Weights of a small GPT-style language model, trained from scratch on English Wikipedia.
Architecture: RMSNorm before each block, rotary positions, no biases in attention or MLP.
Training: a variant of SOAP for these matrices, 8167 steps.
Each number is 128 + 24 x the weight over its row's rms, rounded and kept within 0 to 255. Layers, rows and columns count from 0. Numbers have three digits each. The size before them is the row's rms in percent of the matrix's.

# layer 4 MLP down, 160x512, rms 0.128, rows 0-99, columns 320-383
099:145133123153137140120161162123139124165121097076120114167120191160144106136124140097119116121136166148125124080112116102135112135089109096136092097098144127119152123175104090133132166074099124
100:097151134203088111111121127114083127185117159132105120142117099112125115101145128119165153101124100139146159144147175134130123141109111104134132115139121139140128111114109147160119094137098112
100:136157103133169160185125121119133126153129113106082148173131147157108117109153113139145110108155167107106119136122082160077123123108127119115155097142158148135150130114128175133166149173112117
103:128120130138144096181178141123141155114093103160135071155131140131094091113134134158180125131134126134125130109118101135099131099126156120109155176132165169129155115123150169174131156114145143
101:113108099127130095148087097142110157101155118149122130165144127115121143132107113118147141114117106150137140136148107144141101142155155142088138132089151144191098116166090167140087179129121138
128:127115140122111166128158082173133128080160133132137133138106076170125142090131138114130077129132122116127161134129133103127107113135171103156159117141096131149134104165149139076108153104166113
097:122140109121105132088138110142152110118138130135118101109163157125105124149140122148108093119142138106118132158126099091111139178122101114138148091108129108120117130141205126125135108135096119
094:133162103095152128140139130129153089067118073143132106115081109098124118116171170146115142167169124156108132174152143141106088140133127123131182095100122087128149121169161105110107149129168153
102:124125131135156098135125113129107129117110149130116111106117109136127134064110122115142099149130090122138152141104142152105126127113147134064141160130136100135134098147129089076143143111154146
101:100116110142094150076177136140144154117140142120151150126113116093103187144099090113126132158104100140096155101117145128100105141115124109162137169106090198090154116096166124141143178108138130
106:135078165089083113115154154127138118102156124166119095143154164151091086105147122127124126104129090098129095152170151138097128181099136133163118114151147137162105141117146092150129128148130143
098:167117121115139135130143123108116165166153162139174104113149092132098115151135124137157149136089121114134129145137128112147107148106129130143145101138134155147143094117119089125141079057124104
098:148112145147129134151118090121130088144156145131098121166143099135140093143156131140106141115155112101185108185136089126129139151121109119162159138176133138112100113124147113099108151172114133
099:195094136139110127125128128128147160100158130144093125125147143134093120145098127130104130126131116129115137148131133139142102128164112119136127121143154166150147111120147142085127113178136129
097:114149168110101102112175140109104106102125126119138088157100088105166141125133149145147169144140104133132084105123140087166160114119129154122126112107115103154145125140094145071145093178089102
101:114151136163142186113142111113103129111154157153103127134124130127122147123130137142150106093145165095115127146116130123115186159157105157148139107157118123101141139153099103136106135093138111
097:141140134164124150152094147114141129118186130119132087155116121092147115143146126151132166119112094136157132135107075110178130127120105119121087134127155155112174169126113107104109148098136108
103:157114136129125134111156083152127125184128108071122141113104163144115135160117137160110114125117137158141092196139154113127085107114153087109157128145141091097129119151133134170145116123140088
102:136125105063146113117140101134157144165138131127089172136154142101121098126123106111140165146137093136090067143109126135105100114146159148114131084108154120152124063157109143130113134084123149
099:166142156165142108104111064151154118091111117170142135141096159134119070124093163112061155131109136081138115073149138074107125114122120143161120126097112149201120149117120101134121127122132122
100:137139116102124148133125145161089110112106133125156162141152100153151134153143120130093131084127098159142128158107092117146129153095151122134151184088168110098119122119117159142129121133076150
100:130123139102099164138121134141144106149127130151122142128120104155157104109088152166156121156182176128106071125080122057133158122112131114150154113183137119138161117135169128163112124153122110
098:141131104132101131074111132169094126140118112155139123155116132137116135123134113108142148105110120150179142122150095149135143103128134108122152117167117083177111109153127125150081139131112119
097:105109193136110117125139181096150119143163105158161117093143129123144128086105137133117147106129155149134142120136126119115180103159141100135107139113165129117153115101131102146160177127134119
098:143126107151131118081151100130139136074126138149143130134129139110111082100098100160098096138158103147153166115134132080127105189125139109099132175162127118149145093144147137147105135114161120
102:126114160107137133133166132090097123152112137094136127153153161096163122108112123121146138154120147096139120142141100121112129151106167169112090162144141154127114138107153107149152090132134139
104:117150121157100120102094151107156119122132143142127151087086126147155167087128132123128095135175098143162161121133125142129119139152154127108145127134183079080130153091128120146139123130049121
096:140105091091121101109149152110143153143192140097122135141103132135178125157132087155157149149108164132113109165169157157103090125117138153125129120113165116121104114136147174109129140184155124
096:150105107136149142102098149128144126160139121103120125099162136145118115163187119098125160126167118128132098137124087153138146168122101136132085120150123138123162106157180147123143156143134108
101:178149144128130096134122119123136130103093124180113152144097123125120179136118118105150098093099096122141096132083113140144161120136148163105183143154113156135142133161157173141106128125122129
104:119138130126172148118125135123160101125134178116133141113155136115154141112111152132154114089163162135076141204125143121120124085141104128151137134156113114189118137105176168126075106132174126
099:132151144079177161106139158137115096124146130097111141135140119165117137072175148112114137131115112118106119105131111101131113134129138161073135149128166117101144105150119121113093096082082142
102:146100116164123113083168131154160130116129149125104108117136116166098111157117144089111152092125166109158147130162062119144110089113127130155113140059148108135146176156128131103142149146152133
098:126110138118127105120122170110104117123111140129149187152113132158136151142134113129112146156148167137120133112134115090137116127147104151122170089111187120136142122125085121089174129127122086
098:149168169148109106102133111179105154147171119139106102092154113108113120165133142154145125167122158087114108127119097115127100098141128134107123096159131133122144155150143067105133090100131116
101:146108151147128137115117096133162162121128138137144081143108162107084144126123109136120133110147142151128144085157134084177149096124115091129151147129098112140119133107123083130108102138113155
098:126111126127099156125115123107129158122125093175144153123127084128084188143103093156127108127153066126112151091146096106131125182169141078178126125118144092117147178090073136128105189112093163
097:142148144102109055118170116189143134132135130115145119112136135146122125102115101159102180138104105127129084182145138155123121084128139102077139112116158124123135137134171143134161149141126131
102:138148149122145119142126155100123138123118160113152122124166127134121141162163143100129131110155174157140113122117141118091088167103137106151107130112113065151168116113122158180159095163163141
099:161145111071098155146130114131105139156122132166124139123116095086168140151145149120170109130139175115125151161167097156138133154151161120128139156129145170142140128099152087085103104122127133
099:123181144116084109147167097146136123155096113102127123140108115092091139162124139128111130144148145139119128128100144087164145167081135129102166130115133140111141107165159160119133103123136103
101:087122133158151175168123138167154096149125105132142116082128119096141149134116135143131138105173126135114144121130112126147123135189133148146095100091145117108107122151139113159183096166113172
097:155140114110146129132078114128147088168164119141075137150123132160144096102133108147145115147123096124123131115087165157159107088102092132096113148151132113111156160141109163114084107132122156
103:128114138148113150118174133124108155123124147101165094094171082154151131102126111144109134111137120137143137119125148165166159171110044163152092142091103137171116127163092106094137167168144147
101:151146153131141058103115126148119150133142112128127127107123161140143121085131115153145138073094113152104111129128184117124150100164141142142158130139145135134138119142122119129097164095153118
107:141171151140090071114149111088109123095155124153157113148092106160115133129105116076192133105105128107141168121126146086170155174141148140118155119076128095136138164139125145136080117110108106
101:108135134097147132183133128163158146138145093135113120132106161123068144098101131161143107128120138149117155122086088115160125131145134126132085196149110122141126151082137147132126111091145169
099:159112099108093143158166109099074143141159139097101137117155152156141137107176115133136127141129136126113129115105140123074127077164144167111121113112106103156112160123136126119118116164094112
098:103114115108137153166095070155129123116146143123143113087137135149146152180105106147153092138105171150086162137137123117151084097111176123102106157101135137113121154133136161112111107132140128
093:100093081101113143092152114159112114131123153138119133122130129105170133113124110161135123144156122082134184133080114130115133106127142114136149123146063152157149119119158165144129120144131114
096:145126111152117177161101124125185107102158092140138103116152163137105118159087135136180166118100096124105126085124146103137126112116127149115135130112164155131121083145145163147107145186145127
099:129122099091132092120105139120124121111141112144126110150101146129148149140128132099168153145153131144115095131099143123156126120146134106117127118093143142162088140132136103131124144153182135
100:134148146163091084097143151149157098083101123117094092114137120163110144103147133189122108147099112152092176106151158149130147164160137095121144159156103124085144101177148089139134107127119156
098:137141103098114138125137109139148109162121130120154124163116163060165105155147154117118156119164132149106144136163160129140143124131116130122093135103144136130171089084118151108133138149117149
102:129139148131116113146160124109146118110152151155153137125105156100141101188130141099091128119134117127154148155133131131118128170126115142136127166158064147119156148140132143102159096144149138
101:105121073138151130098157126110115123191116156110116117144151144101070129100129153150126131140133152095127130120140140124096111112161150102114097146142136175157152131155131105134110107135108131
099:132128158137124126146138140116104133110141112099099155110144121152130179127124181108133153145134154143113111125109148100159157127110126137118145139129119145125168102134086124115122129136117107
104:125141137145126124070072087174121126179131083125128118123127156149149130139120112097143179109135114161121102118145115116150132146128143119124141179146136136117135129123131174119118164142136116
092:112146101147119111118156107101143129133101058116137144143146116121091138123121153132128108125139142097117136118103143109112133179114104161139086144142161159117129142153111161129122129174069139
097:123127128091147110125153110093148196134147185140116166130101137124149140091097151139118097127178122161158128153119138070137118134123108187103088131145144136143147096123113103167131150111127120
100:150130168107116139166132130148094101115160090120164179132123140154101121126138120140118110114123139173163136140118103127156106118154124142170131109115101144121146127098113102122147105113169077
102:084097110135123132099139138155104097117089164114158133118180150154141136143123067139145128137101130118117117133118137133123145113133052166122089140136109108098069113080112139143149153087142176
099:143088163089157140087138116097091132152093135102133135132173116108118137119108091115124166151143128116131138125148094125095148116114106139101115090177161124079130116137126146131149076165100128
093:125092108137086119104119175141138124106177146118148127156185105122143115146129112127140157116166135141119146138154109151136155172158125155185150126205164125148091195145163125131155101128108113
101:164130165153121165158164156132147156094140122091133116135120123117129147112098106117080109122111173178133131091142078165099084136150123133108169144144149112160152111171118116137119120128147111
098:108138079120155098100156132117103130113119106134135109155120132126134138107165125099195179118070132126107091109127121087149126090115129124123140109129163097137116148138135104126156113146126109
104:152115112121130127094120168115139110103139116137124116144121174142087116139104147122085137092130148123140128143137149088160119166146125128119094159129175098128072139166129136145057101167142135
100:150103129151133148120131095146105110131119144111163091127119136162091125125098165151107124141150097101155104102163130121117094143151108161171098134130107152173156157089178162088145169105127114
097:140137121085121123099105118115143131094150136129108122161124101142123143161142170106128169140107136112112142143119132118092079126120161140116101178146119137128116199105093108155178122135141154
099:122063141121156123159142124126120143131151164115132125128126158160132136140124115170149151118115116120116114079132137128100078142128140188154131102122126123140120110060104127134140128091128133
105:141131116150125116127130145092096092174114111106124150183097137134087171145147107167116088139143152122105080176106121111127083123113148087104148136125120123148132143082124168117134128110117170
097:136093127161182161141118105149150078121172113100115176063160102095143161119135160105161111131126142106104134145115104133159147058117132118160145113114131174143145131098123124066139187119065116
099:160145091161134130121136118125105166113089117126158129126142117112120129155132098134102138143098156158122166108130148152107164135134116169148111136145123042155181138143116165100116132117133094
101:074119106109121107131087103116150123116168096116109119134107166071084120152086131122139072123151134150124119101107143108159076131100152144114114157096134118130168137101091107140127127140104119
103:129072082126117142140152129132151135117100126123088157154090130127144134166113155159143117134143100130134125092169124107173103133149167116125139142133148140115130098160158111112128142105130113
103:134139064103115128157110125114172150182180106150125142140128145112126122147131166117089142148159167097160135126134117111120103148155157102089098116140148112138106123111103099170148127130122129
105:175128152129142137116131144124146134131135154161170119151138119138070140092140147118130163129105142158114080135135143086107167118108146109145149098119114130072112113086121139132114119091124129
097:086124116152122151186099136129093086110118169176102119179116124143144056108158114125158142165127167116116172167132111122131077151151121181139149157128085151118108143129094128132107142135121114
101:135128135134157123134140096102098109158101115128150108178107124154119135151128132129110098135098139133125137122191132137127150114155135132162099121131088141131142149129116117117157104124185130
096:114125133125118107122147160115091076152149099149132127169134118142090164143144139096155139091065102099147141108138123180151103146112115148141142137111153176117194134134121100124126129083122092
100:125135116108146143174118147167161109117118169130120137132118106112135156117103109110167137127101142181135093081116157166108161137130132129145127120156168102151140110118125128173161124073132182
126:153138109143135154115144150161104138124117140120112118104115097157121145112133127176144121115118107152102203117167128130104095111088145139132117157120107176097151093127132174102093082114087098
096:107119131129173134129125119100101122139125118121181094137114134129131108116111090112127134157105150122147132106161113086144144085146130153103124129094155139152124094133122072056143141140113122
098:158137124142147125103119128146143167124134132159118190140077121120143131132160146144146110128144151144144170175109144115169151111127137131118124168106115146172121151126128127137125118159084130
101:120148131143091098135105074151137113086119144119129170158145097140084067129136124097124124103137137161096154129105125152146105121111097166130165120093111205117129124153108150143118118166171112
104:119139174145192128126113123163105113151114145119129118172106090130144112134113123086110139138106135138122100185107119103116115141113107148102112166124120104142138109097140132096144112161146146
096:141144133140143106124167132144153146137093162213121089133143104113136131147131117137116142153145144154128127108086137126144139131132092103116105142096126112136156133127118121186114132134160123
096:097152116167132124104106118120127136117088121153140178117087111134108065175138137130114092149168133097116140102112118126125139107078112072150100104124099115152124157132151103122079092111134153
097:131132102161150138137149164110090121112166148100145196111150142112119104113121174128139113143118150103111101114125116145089156093102124132137145104102139134172109135079144165099116107170166117
102:108136123116122137117109177125127123106165147160143128125102113154118114158153130138118144164119125123152115094126121101104107136155150117115122086102080142151132161109100113150164148166111158
103:133151137097098107126103166121133160099117112135084108105113147125119121112110108127125157143111097148164129142130127113176114123084116110103151129155128147125130123099128168117085133125125174
101:098136143091098136149107177150138130142130163137123136122154130121177126131129173090122166148127141141146133141107121201139118117157111136121176105143106090164118106114131144150125094123105176
104:132083112115156112062149135198093106125134135095119148116139133140159148156118184155129121137110099154141140139134164149124107101162139135096153125089165136167127088117170104113134124113102099
098:131127142156105149096132078083119080140147097098131135087158122113095165133083136111097127114084129085154147132140153137098150126146149168132128131136123133157121107137119105124157108133122154
095:166135178137108106177125113122115133154127092135168083138128135088082116138155155133111105100119109130152102131092119151126109118156144113107109113165137112119125112157106166114183113099067188
099:103131139100122114136098095082157118107132137132105143134099079148105125128103109084146110149096159190128171117151096112105138148139107171140128135111118134177110105145079161137109098098138106
101:125104085172113140158112102143120132095100121130132108110125134114137143105155076109106144111132141135094115134127124146122128146132155111109163147127148131136142158116187095086149114103142115
117:066108171111137072138130141105136164116121143122138140167155128140123124132104120086121127095109146094124117106138161110141115098085102130166144153116074124158107121157129142152093130145108131
098:154192123122171119166118143124126104125166128114161146140123109132139097106091178155126178151098107181068140108140115099138120124137171097143184118141190135125148117105149082142155162137118157
102:098097114158113139133156076120124149137109122125159096098071125108127159140126116152127160099127130099151132132119114157120137128113079146099144162140143112114070128157174119104172130142190098